From a checkpoint of a small transformer trained on Wikipedia: 47.8M parameters.
Each number is 500 + 25 x the weight over its row's rms, rounded and kept within 0 to 999. Layers, rows and columns count from 0. Numbers have three digits each. The size before them is the row's rms in percent of the matrix's.

# down: layer 5 MLP down (transposed), 2304x576, rms 0.0591, rows 675-743, columns 96-191
# up: layer 5 MLP up, 2304x576, rms 0.045, rows 676-744, columns 96-191
down675 102:509533500480486497532545481523477509497504515505468504494463526479445518515524522534468474513467489542518464507519499532461480510492527504451502487552510433514487500502497505526485545520500540466509497508479552533487470503497506487505488508468470481490514504441545484484516487544494467509
up676 099:475498515486497489526458486542471495507443470532516498529509516500492526478497489514493496562551489498483470530509504560472507544515465480464519473488480466488511490502478511539475517470479498492522511481461478492484478497518494583459489508504505433518493465493513508505514469519504513492
down676 097:531515510449506471487518502454500494497513493492507492518519479543502484519506466500525470478488592482490477483474518509512517504509528509502477532521503516478501520498486523515509478530534458519546425534489527497484497520533506459500446542514541521527502533423499514512554533497487509502
up677 102:527516457536488516485530520495486498492516541504539478475491526501477485520505525523509449478507516504504511469489561504499484518504498506513515473457508498532519511505479515560481477536508517516511501446485526483464497543526431486542527512514470467520481500490495534536456548529563512555
down677 101:513472488503499522499500496493505479523506480481469521509570499471481539499532503496516528546516467491520490471530471488533529471457530498480530498491514547442491495442492509502484531510514480487485491492517510506469510508500539520488498530471504485502543501497507466490486545528508499459
up678 092:501501498553544510498496479522472484480476518538468475508504520486433552497492519474464479497513491495501490485479539497534520507486487484535532526515482497488457532480558510528513503544477499525509487461497467508461488533483486485509549522541537476500552493502521503521507451467502485546
down678 094:478545462476492496517531514532542512501507508506523543500514469511493507473503485503487501477503510495473514518458500527449486489512538554519441523484523535453501477508461529535468486515489512483520554519549504486498509438531480492469468479484543504431463505488508516522515473523486492457
up679 099:499526527550526554477525519514496556513537497539496497466488483524491526501504441535501554485491527541513496480494492509514490516484506506498525485477533488514540465481482467520491541512519546509453481469467493512525499528508509502497460544502491500502495501489471474551507481563467495526
down679 097:509487538506519537517440506524501508479491504490483492501519518482530502481500518520497509479496496495475531509500512451459486501529505520505495505540478528514555513507497528529510497501527494470479488499491490511517515521535488480481528442475506479504485501500516512543480510462502460472
up680 105:548486472510470529478528530464518489498537502515473459554473485496501513509505480495508524492495496553517536473522489518505509540457489561534488471504532489546473500531499518553488562526521535508470499466478490510500469510496491454520536497505549522548498522462483541481496516515518463492
down680 112:453493488511538484517501476502477489491486514502494546471505517503486500464522513535479490510515505488504468495485516465525514464494517448472471540495452502474537511510511477488496482490493495489483478491542486492484519498506514530501472503509431483465495508521483455528497483460502537531
up681 100:512487504462472480480474528503509506492494438530493483539518491515478476481503473457523466500493515535504534474473471551486507480495510523489521543501515518480495488488533510500538490454507515529521505522535501461474522516472488530526513533504512522517505466505495461513545439528511508513
down681 099:512514436507525499505510481497471443505491502485480470501498512497498439500518491508537489519543526500535485485505520502551500463512501522497483487503512478480553506538517514507486467504490550502522524469520475548491501496476451506450503508513471523467491469484508493480515507538506501492
up682 105:458515484503481481484459480514537501524499459496512519477515495566494500528483481548527523500488483495508512508508483514570486511487478508447524484528505498457517501490466493470482454512548515561465492473489462489477476484507492509529465547489473505517488509535528506508431484510476486498
down682 114:500500507523505485482481495506498507454563504496531539500504517548459515484528461524484516469508476479474498524485498509491523510494538496478523468515471495540490529509455519473526532522546556507532500469517493505495488507482497500476503532529529524472467496513471513504493479488460526482
up683 103:521574508487511472510547508530510494446508535510482498495479464497460492552520498547498547485519489528534516507544514476524500558476514509555506484511505463520486467483530486495490529524504537510529463464511494545521508512514499528514535494493521491474498478476517500527483500460546502471
down683 103:471474494515519469525513489480492496544466473496515538487512543479546492540506478530507513516504487538475536484524476486491505499506522461495453486523475508537471526492488464516462501536513502514506501495536486499445491486517520461471500490500514445533492505482494455511469486475502482486
up684 112:481494507470468486452507512522448500482461485514486516496544485494486477483512474491488509471487546467526502532481480493535490472454489482518523522475516500469512492514497479534479525475484505533515508477548462504499499503502462458478511517512482519468466505450474516545482514487492483545
down684 112:527527509486486551516508499474474498465517486513504472500502434493500473491480473503510498474505534500491472485487513470467470474507489471537496528492517512488461483516472476509494485524526493520489497478507487532530479493475493472502480485535493514494521537492469540524506499525484490581
up685 099:449474509530521504472473509478524562544500502478484510461453530492476516504499495517523544469488525449496487474473515505562482540525482527476481513512502490451453491517466502453493502504477489495507511532565507529537548520469539528493487524473511487497503502524519498486494516529509515502
down685 095:522553493511497568520464537498482466454476527519500482487511488509474510467439503505481528530502478534496492484499517470492523480484521479516521517496498549486496468510470467499483498495475487491496491519497493534524439526519531508471436499505479505475500509474469518500534510506529526514
up686 091:470520529485515527517542487534488489501474507506484479456513501525480542489431468483456496518500515510512497532471509480533533470511487485510522474508497511490497516509534509527513445484538493520504468513506444530474499509531476521480497520542467457531493492502537497509521470482523487486
down686 089:542490494500531501504482486497542524497490469514500465484478463496466508517535517499461505466495513475513510486506496502495506541494531524490524513507502510499507479564468502499551439510503493525486515487469478463523502470516516475507441532500498473494490534494533496499510516498492513465
up687 101:524505476542494527476500491470480514503479488457492526477531558468498479540502464480517504508499553509519485523516557545527506474496504480524534501510535445500515488507507487491468454467434517503468489515515515519498507508519505514529524502503485507505478520467503526485511521513491481491
down687 101:495514511474521517504486500526460494504546485466501513524508543503507451498521507480552486490486515467535511473494477470550521515486514504490495537546517508495459521472494479488462489498477501473520533460462515464458486502508502497528501510459515499508536473495512500451481507492512460493
up688 106:480510525444494502522480485495530525464540519535504496517497522516493504500487498495470464482478529458494517487521530505533491494530469460477520506466495472472520512495494529478547505489456500489485471509509445525523475482480455474544530472508512516489457454473514509532501515457492488496
down688 105:485494452469504497530501476519526540485552493536475520450482508471509476524514520478495487556449449474472527487457441483494503444519554494485498530523534499474443466495497524495525443509472481512474480513474515507488519505487496505488495514456516494488521523494527507531476539527505548510
up689 099:502486488548498472522523525444489521487513547482527501495492482536485493512512515487494550519500553526538550497524500559510511486533513505532502512515529513480478527494511507517503506494514455560491496543530501527476446497482502485491484512541494486558439503487521470498482508516513490552
down689 100:484489500509520467499521485478533511452485493494508481484481503520496529539501519470492515520482511504458472518519475476526541444508498484498490500492473559481445482490473505519526489514530537476514493467476531486533484515522480497486493509491512477519489462518513488479474501538462489462
up690 109:459499491499505515524528485536485549502535491517525480525517466486452531465459530527470500520495471513481475499485514511482473514526510487493451482515480506497541518492468523542492509547479494521498496496474511524498542502524530525479484484520443456534485494559533462516498489490525513489
down690 107:492529475453469479499468506459468550514466469520533490464430533462511504520500482496502527478465508432507530461530486492486493496509536526482512536526539468482489476522454496502489489497491488517509517489493505524495473471491506515536539527496521466521561471512491464510501507514550526494
up691 102:476522495493457449475519538510499510478490490522501507504499463533469464503465508487515466562503502475526538459451460510498500492548496511522496583520514476459526521519522505536534496504484470447532472493523513494513469545493508487499489506515497512512518465469511527520484498461546505531
down691 098:506474483471465499524483496540496505471478512556556528509498516485522498508550491527534505534510521490491502477552528472494470504477489458510506484526453506517461476490483469537535485491472488509470511510462520493494491552511473498496522464467519495449500534532481473493474507499527554487
up692 096:477533495459505492518501476502497504464487479508505503528492505540476507516514507524510538469507513493486490523502508470497516486519493509484529473465513500455536469492502506501482536508439510516497466430493534487509453536480494499474512464496523493509505502465507445500520528491520487525
down692 100:482486497544448483461450501484566499521505464552488467505527516494440498494491464509477517505495493526495497498548519490512486493506450519504481497473527487485495508572512553504503512495492449456499499465498497531456515489526515520505539470488476523520500466483482501458469524465441496477
up693 101:518520475473473529483564506520506515488535549542534487525501480533472558504528466493488538486475538493478509485527535516502520505464455487529489495502500501488505465496522512537458483515500495503472503506516445489464500482483503483507499507551502507484527479455471489501475447523487465509
down693 101:518495465473490531471484462529465507495451501470529543502555522489506518500473445519503483467562484509473452538492464488459531479505501470502495480473485486502449531471479481518511484490499487517499518475497477521465458524464512514503481492505511481489543505494521483496480487494477526510
up694 099:501505474496503516502483498520523472489483556499473472524546513491489487482501505522472538529516491427509503487523512471535484440487481535524482483478555506496531496489476482533506488520506503507528477486526491512477525513519486519512460518515496476466510549490513539531537490523532513494
down694 091:516475544508522535521497497533500464515502459472489486500485535497474448522515551484452506545493527514512475480496501522529497460493483491535497495483509514494475514484511514517507520468536458547499556467470507517518473485516491504434491486521495518509510501513504508506514480538515456537
up695 108:544484501536469527504484490521481516497459511507538518505481510489484508547513489527476476496503504489546543534517474473448456485491479550531521517527432475470510516503490529489485501525462511502491467480514485476464507513488449491502514509478495488516499475506482467531497508493464538505
down695 109:535516525515495509487502521467532534490493533526486490510533454514503536528483439470503519481484492498529500505505470527488495493484501503500533507492505479511524481545488497523480515469502525476495480474496479496512488534544500496466549448509490480524529486518518476494440486498470540537
up696 095:502518514507476495481475525488514497480479524502534488520533512496514490534515521510521482479535481524488519520494498472527485510464495505522532488478505485462540416534520550488561529529500537506475456477489514526540497495452481483556475521509478496535492533524557527509492504471523509495
down696 094:517480491511523482497465485508464487510463515502491510473517504479474509523499526493526460508453518500503532505540530456508508487501513542491545510496511489484524494478512493503483508530484509469485464493495469472447511517473507499496482464508515498530511507541480479475508517510545536512
up697 093:521468508484507480482484518505540534474540489499462507470515498563514509502486521545475492503523507472569474521501527512507545527501513520499465541514504496497530509523487481525449503487493525458492505472497539482523505479501468485524500510530527525540485508520496493517527443489514467497
down697 093:467514474481513474539483513484463503504484454440493474522464488433450532515480465509508505479445493537491494474502471486501505530507490485470539498507536548521485524485489482520510513523530483482512473534500499501537495500492499458484485526497522507529474487513512529495491526489498478487
up698 092:515540525501515490487478501483520466484503474504510455480505480514491522489478487460481538477475535463476460520545496534534482490442522511516498486526538477511502524501448518490542456488461555500516478468481484524499492544529445485520505511522426504505497483513500511518503502461539473479
down698 091:511530570506539464504588505495468464524542520442510488534528543480497433482496491485455514504454508510475548524510471482519480483522480494460510511523501454518507503496475494462501529445504503494519505491520491495499520487456507482548501463499464518450536537530465477483510556497481545485
up699 104:547489497481518480503497480462510522512504521497482518508526541523533498520508487518483514481499506503491494496537543474537482512493496532519489510477546478483486530475538509500471527511505484483517483521516491489548495487501495480544522485455504503500504493488517508497529506475553433491
down699 103:531466534448533496444504496457505508540475479496496463508523467522452513548506517490520509532471512478505445479471503457483449499495532515551499506474516501470493505524557502496458495520528477502471473501538520487466530508532542498487481481524488485519489402528527484502489531517470522482
up700 099:514503504493455528494486530451457448502472518477527481493507541512499503476487489539478482486490505517506480518479502551489474544482480519508516476503477459476499523469497540493486500537454523506544496536484479536474541513455455510496478517474525500543508506507514473507509447490506532497
down700 102:493521540525498504509488520532493477536464482484484474516484525504523479533486518548529482531542493493499512483539493511506501513474467508520516435544511510429545586462545529519454532540471517511497529453500499527488512509526518506486511520499471567492510517507492554511520509490495519495
up701 102:468523475467465493508504511486501532482537510492536515515471530476470530520448488533487552515540543461501498524506515500501505512484505507465464535506494484537511514480498499541519459496488542481511471470450495525533500508497531511506492527434478516466531530459535496486481490511520476525
down701 102:486514487504495481522518460525508508500485451494494496531518484491481558525495501494479530492469490512494449511489494505502528530516481497521516461515499504485475490483469526516487478556443496476517515472529523479481522486500471497492484468479510503514458537523477465510485513515513520562
up702 100:529467460567489502494500493510490525497510546466478492539470542496492464513510538533513465525496461495545538494555524539482497526517512524512491472515558512536503511472503513504466491497525493527537527476494499504478476496478492490572486506506458483536489497483505456519552516517476511507
down702 092:484531515496488541511536501511524501535505537492502495515464543521437573518470549483476466506498492498467468498506517481494514478476521528481495492513538522531488479498485458515500458486502479501503447493477502464543512481476478509496538518508497503493487485473515509500525477506478517471
up703 095:552511527499497524460507493500477515453485549519541498510498535495510501517527504480514471504508517506529502491492549517482508466517466503481449486513494509510521493480496552497490479516525485540463498538511480507433449529520542505495503489518520533490494487520489518477532478511532499496
down703 090:509514486444440483469517488493461499477428511469582481467515500478521514470507478512513515482551474477500485504507562523488470473533537482511504505522527545491516510557486502527493489550445554474511533500468498533496494562540499484473478500541521490466497460527497528495495519544470504483
up704 096:531494536512490506475534499493495497497463483471508508519485500479510574485523520479529495554492515511503463489535516507468474500433513531562518539487482506523493522507551538528496514513535524449537503503525538459508493474459492494487446482491483501512489511479505502511493505492467498521
down704 094:544528485458527518531467522541514506482538506535574494484481481474518463522525507521472497498511506548529507529486514493541521478498560480469456504510507483479487483501474491502451465526526490483502542489484517503527498496500458509455547523446457525502491528489518514554516488511477481459
up705 101:507475521501490471491494546515508547526491530484494463494545545581490494504452500509508521520496501511549509550495538468552504448509513486498541522488523509464501492506482470507533482488459519481465504514512511516528534504513480517497484532465499510484534516518502524530466497490489499550
down705 097:502488487471526512485497519535480585521485505465511511462537483486498492484530533480490488464521503490507469495489521516484509478521480604495494524508533551497511523524481509495480423506450479508458495521472538520496497471537536492538513503510513515508465501486475521577496488540503519492
up706 104:485528505483462492504504491505474487456503498470493481560466513528514476552523511523520507500499515510522506538514509500472526470498486508493479506483498473512515505494499531517516549476475520513525485511499523481520465511501516488471508500546478488490532472528511516486486494535467475482
down706 104:504514446468512485546546529467529525540511492473488492477536544465481527477467455506502447525510507450480521466507510479501520505458498493526500488506517498524493508515469527536495493513478487475543480481527486470497493441486496495492468478494510534525464517483468484516480532514496489533
up707 097:522484466518460524506476523440514462520522521493532514483503514536474473522514508508507516486475464505522483525499522533469431482510507515544464523461483506479489550513514519549519551492474529490510522534529511487490517485467475501510502556505490501516468520489504520485488487475505501515
down707 097:510526427564538484486517484523515534489462516519463490493473491504478499511514492471457488486512499476506506508497452514490521521494518489503527490547502511486496497463494504467524522466501513534515481505501487526512531501512509509509488513501546516471525518491517510458517515557521486492
up708 100:548468498507524484503480436484514478497505548444500484476548512488476542527509506488504546472477503491501540519504482502537440522512535500508497489538498468518491520503521478570499500481514459518506481501513473544495508507482536505499516469495487473527490492469534518473529555471463474486
down708 103:511493471498501467492482510510477485521540492465481456486552517517522488532483512489490478483496502512500515490497499492511521498474477476472486436465501506473513547529469480504529521502527526508502563527503529512501518490492559483489536500469485515473509482498452504538468484442472517493
up709 099:478484496504480466499515507445455487524518465494471474508506510485461516525553477499505528518505491489539496479483480511471527497495495551556491480511442486528483487504519504489503520497435478496500509503547531485540489455453526486465469511522476468486476541486540514513503521478473480481
down709 095:509529496513513502491465512456489476522530511570487489522477542499464502542482550472502478493463449491502466503496420498463521469514522489535511509449511521483474489466457505545482517542512530530506487521521470459490450482541505486493490472505502517519544530472519479453491497525516516475
up710 100:534487498524499519490497489449472526500532506503472520508479524566438490493466483509498524526545468491501496470509515499472500507504469504523501502477483524514471506467535530536493518501528474443565506453532492506527478513498526536497532507473495537529483456477534456508511530531513480503
down710 093:443502490503515510496497489496509492524459483485542520484513530511530544480443537461443555513504505466503529518489505497501508445574511485497539512481495514523506486508516493541450482519509477496498500487468500508500481553540498481503512509510514483497495525487497492460466462499499506514
up711 101:466536512532510480541506522528514495500499498485472515502454466525470516480529516548536558495490499480470495501512483512463483531524465453490472521500479498527473513499476547504444513477527494541477491513505496477479474529475510530503503485502479527516540511481503488492482519486462526460
down711 096:482520504493501539491510458504501497470513519509484486509522513520502505490496496505469517504487489439492525460491484481488454497506487489498504544480497504481478477506484501513513516519522552485511506490527501532529506491442491485490537470514458498485515483503513504507529498518494468499
up712 104:478443495552489487456508532486487534503483519473507487489460512441489530491529472520499467481457503527519546476480524561484479497524504530530506483472463503452498496519513477526515537518491488501517440529511492520504467532479518478537478523502502542510485557461555479486487532471510494523
down712 104:495487476548477524520483511475438521544490504462528434503513508456492521477519450505514494526479452485541509519460512472463542528486474482542520489515438516523458529486444498536537504495480463510489453527526480523514475452520515472467490462515521469521532506480532513502538492504526448487
up713 104:471489524531456489532467457516456538490477501468505523522479525511506476494475505544504496474499510546516464526513520499530488541459489524457522447470502483534465522476487533520487508492500503527490453433467469521503478476512505498511495536481493517491497476507532483508498490501475477499
down713 103:487486530466483554499471501518545483502507494467496513492525510508469526484508529491473502501489507488495504516469506502502498505514470480482527513440484535500474538496554456520513490512498484534499507530536465460541527512489516504542508497494507497504509504520505471489502491484508526472
up714 098:500492496488473543469496465539490491469513500514542485528460524500489498514482506497481482543485473514511488509469485476493518496457516518513490474455504448504497467481480510519495535504505487498441487482464512529494500474515526531470476550532484478506474489531547462495505463475468501479
down714 098:507483518502537491534531503488489515467485475537490542521499424517472515519487466503481504519505499444517491514504498493493548507490518508544482530489523526473460489498516463501435459527511497520512507501517484484515489490446493458542524512501484503489494534529477556509502496492575506525
up715 095:473484528501464506510522503467498483506486496490502471514483463448502555478537503483524507499509509517556482504498543489488486471516505533511486537490508537533474528522532505508494511539477525522508481503475521462488474522504560497486497481501498465537511501519511486511508524491505481504
down715 096:518518481513497524489507532559468491470495480517492534480527477521506489484485492536471501420556526490474506480531490481499512547511529497481529486484523462450500496487449528522544503514514527495455453472519504477507494508478512537541496507508517491520500469521470535480514529485476529513
up716 100:505540518513487525491488486497517463465488512535518518472505443464516486525506513497488498472531456494525524508465499458452508497486456535470480483483478490481460433469497514561499505513475527497476485498458491488489521485496522482505460543506485507529466482534475516539494534504485477514
down716 097:516510504505495506553511505490540555435438483491503517494476522521462491506502515478461508519503489530482498510538498485515479532473511524520494522566495528510484465512482503473505484474492517488484466516474490514522510502524496518509560490456531470490485491508487492559499464495533505521
up717 097:503473507520530466523509516527484504499511494485448533533503552503491523502509529543517506517504550522552524501477498499511492503497504517514501493512511480476500461462517511487474495502480506496521471486535485500541522473477506504510544533498512492497495469520471542510495490474514497507
down717 095:505537509517492485493471488525446523521535501479519457540492490539473474478540487496512517470508477509503498491494561503504467427546528490461520501519477460473486508496508478503514513466486507531521474533494436534500509492495487522491519490461490496502497487522495478497526570505487571498
up718 100:502530476525470510501499493531540497445485486500476499494474472460461490503495497476522521478482493487534498500490528493536486502511508497467535531486491496506524489458513532512485480525464500524529447442469497500545517501518513543516528473503527539486502505495517531500504523517501527460
down718 097:470509495512497478469559516519478502506531514486486486518507506512514534549545468542488491473520489521490515532487460488509511483495493502518496537501543533466514540532476506502481507516489469513530529483520492447503489492512524495477501486499505494506468484464539497518520540508538511493
up719 107:519477492467516515505515548486489546481501442491511488465518502498481477501506491505539495488486501474507556507481489496513522494490502535552499513486535511502501487487482512500482515486493486509542466484542491529484456487456507502523477496473504527508543499457481462468551517482509469490
down719 107:481492483484492505511488488512511497497489498478515503514472498502520550474491474485488495446490493491495521538526519493515512523495525494500501456573474503500485462460476506517514517481490533534539534465540529481535502512457552526539504491491477477483481476483460526479494512491556528474
up720 099:485504498508521501548478529509513521470494519473529535510488541545503518514504501544495537534506511493535504485460528512503521500518492527537485533530512533477494469475491490483500504476483533514522504470509484522506502527478481526501499492474441478495511534501522512527523443494524480510
down720 113:502516504475513471505504468494508515470536476490483501495464505482514524499520530483528530478504517516490514499491517504515503509490514513535521473515515478488488520464493522517516522504540511491517528518459516506520476474494490498516497457511513475493485469547519506484545508545472489491
up721 109:511537509549518478542451508485473502454512467480515501482496499480462526533475535520506528519480469520531497500532504500458489508478466498469495526485501459492494464485488542485547515474519474521501482465455455509488481440484508493491508520490518493473505513472521488511531508507490479486
down721 108:499510505482542507486484494466470525514494485522469511493466451506502553492497533470530489504515503520485467539515483482512494487497484481523519511521469498460483495480513490525490503513498539512516507464502456487507499520509495486514532494504462547497528512507470510488510524531505429538
up722 101:461433502533480517457473479449444473500516492494499524486502536537473499557503499499472479480510467487477508494529547549469499519496487524493490489466503494501549499529492522501453491483491494509450475514488518503501482466515522503533532520484460475472455494522476518484511503486450511531
down722 107:484510503520501468466497475486495485505524491515508492470525536496503523549497462493475491478495479474498487503483514518529507464534517537487485478499554494494534474520491517452487517464503548461496549482510495500468521506491509507483478522481490500477488500518508488500494510485460486500
up723 101:492516477529446492515509478451484544492483507476535433542506535474544500520496515534497462465495500502484503504461550469547525498521481502542492504464515500489478526524488515497539528531489479499492483523572531510521500500479483480524508555477443528551439520466528551522525491520523498506
down723 104:464487554482519508476440522504501490499489504480526495484481501501473508504475525516555488518512491490466464483501462433453530487486495499490507499470426501510484498477547530491441500467460482483497466466529530491503497485522508462491536520518504502512482533458529495518505509556485528515
up724 097:521481510538501543503506507495497492486504512493458508500519527521492545501492563503494505518487477517470523446535479525495476494516480449522496452455561484506485492490497503494518498502501514520496482460503446471500509516515479517508425500491472491474497496507492478527506502524466476516
down724 101:484479513492466486526536486538504498526464503565518518487568495502508468474488491519543487516529511519499505551562479520466501498491478480505500516533478494478495504496494514498515522488513466487527522498504555495566509491506458514469520496511434505512481514484515482499510542497488512533
up725 094:491509529467502477499457542502492517496497519522502514529524516447502490473503480512463523567523465513561441477507504520500534482477478482503532479501542506455519477491469456540495491510489460517528475477511520506522461468498476515490475507457484482519480477476468461489531438504498466486
down725 101:538466533539497510524512492508534468458469485498493484502500497478521496495542504511539486457494499571494522489488505446518497490494479502464457511504504517557486463487521561520487550454470479531532524477462539442463473485513478506528483498509517500552535503505491521472505507526455490496
up726 095:478549540492500516491511528532546504509493493510533492517529491492528540466490518525492468495482521515531487517433491502503478526476466523501454486482524527497488500478516495504476501513479518496448474526534502529500471492466470498485502492526491466484492520490524518516540493497526452518
down726 088:539481513450499470476497505457477512488482508518522502516502509470464477524500470436484499479560477518492535465496454506488530471513511481508487514453468511471488510547491537445513475528508514478525520506489515514483522537521467474536501476517492508465490495493476517517520531494521479516
up727 100:505552502500460505492508512559523482514479510475525509572516506509495531513496522528507474564490531507529510475485504520538536463473499489511496490504532486503522530494506461532497488516432465485493462454508492489459500529478498503505467514560471522483496506503464498517468518477497483500
down727 104:455515485500488469498476528507529515492511488483496557498434537488451525496490523464487489482531511517479482509510530508505497504476483494479532478488484495511516470497510526500495503475512522485497512528508494552499506503518497518451518474539512487502457456521511481487506506458445485472
up728 102:504469487545508501534479513486512481512516482450506484517494483477449506529500512494496483512497475448509522508524526508486470460516473482536509465462530529536490541470471527505522493546534540501503508475546482524550496488520466475503512519457444507529491485517491460521521483501534500518
down728 101:485473527493464526499542517505487509533567469491492477489515501505488523478515498501523500477508538514496483486499426532475484518527512509488476499487542529486520488454524509492509502511554443508473481521463503502499478496542500495522499526491501473478482492488445484496464512505493493455
up729 097:507497510505538480512493533523515454536493516526460499523520499519507518531501491471449578471544494516523453511499479534528508510498510508487506524481522486510519522532484495557487513566495475536487486488495479535496489489502465467470501472513500482506540488505532514458498509536513539523
down729 101:490494510493520490509486521478539519489484484502521500463478489490529502469467491506504523498458493510494516486483481523471483480474551525470507488499532446512559440508526496501478512484524522492459477477479457511501526538475486467498456535502528475527494487474522525483527510546488477471
up730 107:522515474554514498504516475470535471487492493516476526522494537495482508559469459463492503469564533507526506516510542596490458488491509516511515513505483507454491518484508514501494518484501492527459477468506487519505545534502493487490531503505477475499507521517493498495477509501468481510
down730 107:536512501519487471468507479516524480486487521520509505487507514479538550536507480480450475477469468531505521523498510536536467510546496474525504507538492521537524536498480441463537503518506521479565516527501508521444503516526510481505526486517514505497535476510502470503523462525515505542
up731 103:461501534485476501494500496470495485520482533513541458490480489476458487492567521544458549499434495521511499507517557457481489535480484466509478503533499471535493482501499504503429491497515492526515500476488531476511482448487472553493482498504469450462483477543529509535466468544531441491
down731 100:484521483526475492465499469528477485522435524498496501521496500509490456511479478491496519494525526536543550504471516465491491504500482495500473468501519503483480505455502522535507533467499493508472445500547506493498533501520513502477457489508486519518506520505498495444471458492512497505
up732 096:507523489476518474473488530493442467508465528495516518522490499513501498499484502510524487558496508502546467488434491519472482502491495481498513528492489522482512480518473506462448465483470513491492496494514465538470490483469463527463492508524493523498450495515486479488518469453507480523
down732 084:504490492457500497518506513477511516520458482511553546487507489472541481473492535519492454524530521492488530523488502532546487487517442508496489510505488531530530508526512481480463464500457468480523470487497499487487502527466519506506463477490508464452483477474521472493478441531528475505
up733 096:451463475507459505578561483483502525460474506492523526489516497515473477515483512499488499503515490495508534493466495495507468490542533486452443499504498522519490511486551508516481507485523522493488476533521488505478497494480492509486515477442494471533472548475500481493472512452503516507
down733 093:551513493546486482489474555444519495450484482525519483501533519551510484490446511527433513527484532540535514520503522518503460497482516509489501479518492535497479506510471520485483557508499504493554512485544508498499499559512498567526454511524531486497487546460523488495544490568526449472
up734 093:470489495477502514502508539506492469505446509488463495496509511489486494469488518505472520541504503497564489484485492507506488493523525509518473507478469518473472456538489536514500516465497515492523479448513486474485492511516529516489525493471489470498504543482510517491543471511468541519
down734 096:512521490503483485512516500486515465466534492484477500514494475442515509513502476501493516476494529460484488509468508472510501494483511498471484511526497537472511528478515507497507548452504480547464482511488511541529491487478495505531491461495467516485511525528495508509478519493519502517
up735 096:496517476536518467498499505455497489498491474463507528525506550529494488501538476496496463500517508503505448545518465534479500506502499458505503526484517476484507500480496472531536522526519512529502495507449490512527508474490447483544468501511485487523508527523506501515501530543460511490
down735 086:485494485502551489469490517557473539509546460498514496541498536491470470481530498501491489475481516482515506548469554464492461498475473524487478517466490510500512499495499515535540501483484512519520483550489537505453489500482561485443499527488530501486492539513460497488528534543478520460
up736 096:449529511451523500519513542508482478505476464514497551525529474485537504487512513517516500496515518520494495486558490416473474509501475479502474529492497471518499520495505503513498473464515466518472478498468461471527545517531503525487498521504517504503479521483498539562516500495510470502
down736 091:516518512491498477495459524516497547500529511513506526497505470476479452501511512478508521499480485467527506542503465503526535522484496505504535484405519490471464504561500542521487476517512493521526508478497529511500465513481487475498508530503510500498504512487505482479495496488496512523
up737 102:567567455537499518551492489518504464497502534506498461494508521539477496520523520513449472511544482459565538512518503551502517461521491505484495522463467493491501516461548479502450497518497495480476504515496470515504457507478479510421524505532488510519535491504506523484496462455529460495
down737 100:493525505496548494528473473494509540491526484474500467482474499491489533495508478493544526504503508520494470489527529480492486534514505488531492493501519503492494494491485490472493494488486535476489467521499495511431558519455539498467476475513501497520461484495529466518486505509507484537
up738 100:514510528503490537495512537482479509487517508524508485462470515507500480563491492467529521493503494472510499518484478483520501493467461492536509439486529451521492470518486526481503512498507487497504478512506513514484500493512502531485505497448502516527462483469509510485479458524487473469
down738 108:510511506460509511507493486501490534468507484478485473491515552516528464515522492492511504480496493456486495499527487522497544533516560532480503479503487460475515512533469518490491519503519461491487468483494519464473527473523514530549495518468476491475483443518484493493507451492452517503
up739 100:499572469514505517471458492496510499516476520546545487470481494501478519489496503486544469504508514464517486496450535504465524514474500495499505489496513547497486507523527475520518493503521520515479510518498489494478525495514483490498483524540506517478522456497538521514499459491506519507
down739 099:470466517500508501477493537476491441495467497520527504487475514464514505536508519515494554449506475523516500510486499472540538517504548474474517480481474491443494551515492518517494545524522495459523535523486517510495514517521451516473493461517498475528464493549465485551510508465446527473
up740 099:485486518532457485524540505563537470469509497543494459552480514458494467512509508498478502507480559496538529501513517463499450549522494492514517511517474502531497512468536507469479538551515513508519452501489513536490482486465467516520514504505487471467499514510503483488535552534489485481
down740 102:529514485490491521495492506488507521453505508513546500501442526486478551506504490551470481446490509509464520506502522519486511470511497523501485515559478524488543498517478498497484531472488507523503439537509542508526523468482494507482472506480478528511519538521493480478479488497519524509
up741 118:500453506514483465471526512504454483474471524453479521511505524469475481539515532500499514549524522458515486559521532550505497502512502467522493523491529440482495514513518458516502486532475545525460478431498476499520466493445460477503534478502521531463509510484527529538487493521503472495
down741 153:522504479530501509496518510468514490522468516536450510560520518577529480480488466505512488523487474470480515445483452442502501525495494470510492535517468489514508497467547498530524502541520505524496460496496498468531463481522502530546519468517537539505472448494529550524435494524527461495
up742 107:512498527500542499528561463511458493493532504496490526498504516508489492516523534536540488509471553492518490509482480541519543503504495515505464496499521509522481469463507485512473491492532501496486484489487518526520524515497478524467488482456519512496495535473514501506516489485540479502
down742 110:483490555542494531521554466531506506491492463488484508509487508528509504466485453520459500524478481497492487460522503504503492462536553501495494503486500543492516486501475489501499475507496484521506523511506524510524486476515484500499534479472575503551494494507476490472512496531555506463
up743 100:552536521525483478476505545466490491502492518529553503448541520519505511540467479446482520460545472480494540517465467552489491519479471506520528494472516520501533504526470514491486513498502475466495482480501534484511480523524439521461493511518477525537461462492503511513494486527504478474
down743 099:528525473510492460494475492484488503535508503484472488487533480481513493461546508460469525493547467459475522536478528484488446531505496556522488523493515500518516529492506530500503514472471517500534510506568511472470515506503470505469519463526553490541492494502536505503491459502480460480
up744 098:461492491523499527512502467481505476454510481521537495502488527522494466510475483485485513486483486501492501468543501507536505494439497486527534516463515525519475520515502526504499504476488502502488514457481478504526506460473492506496523507504540537547463507508518473546492440469521534509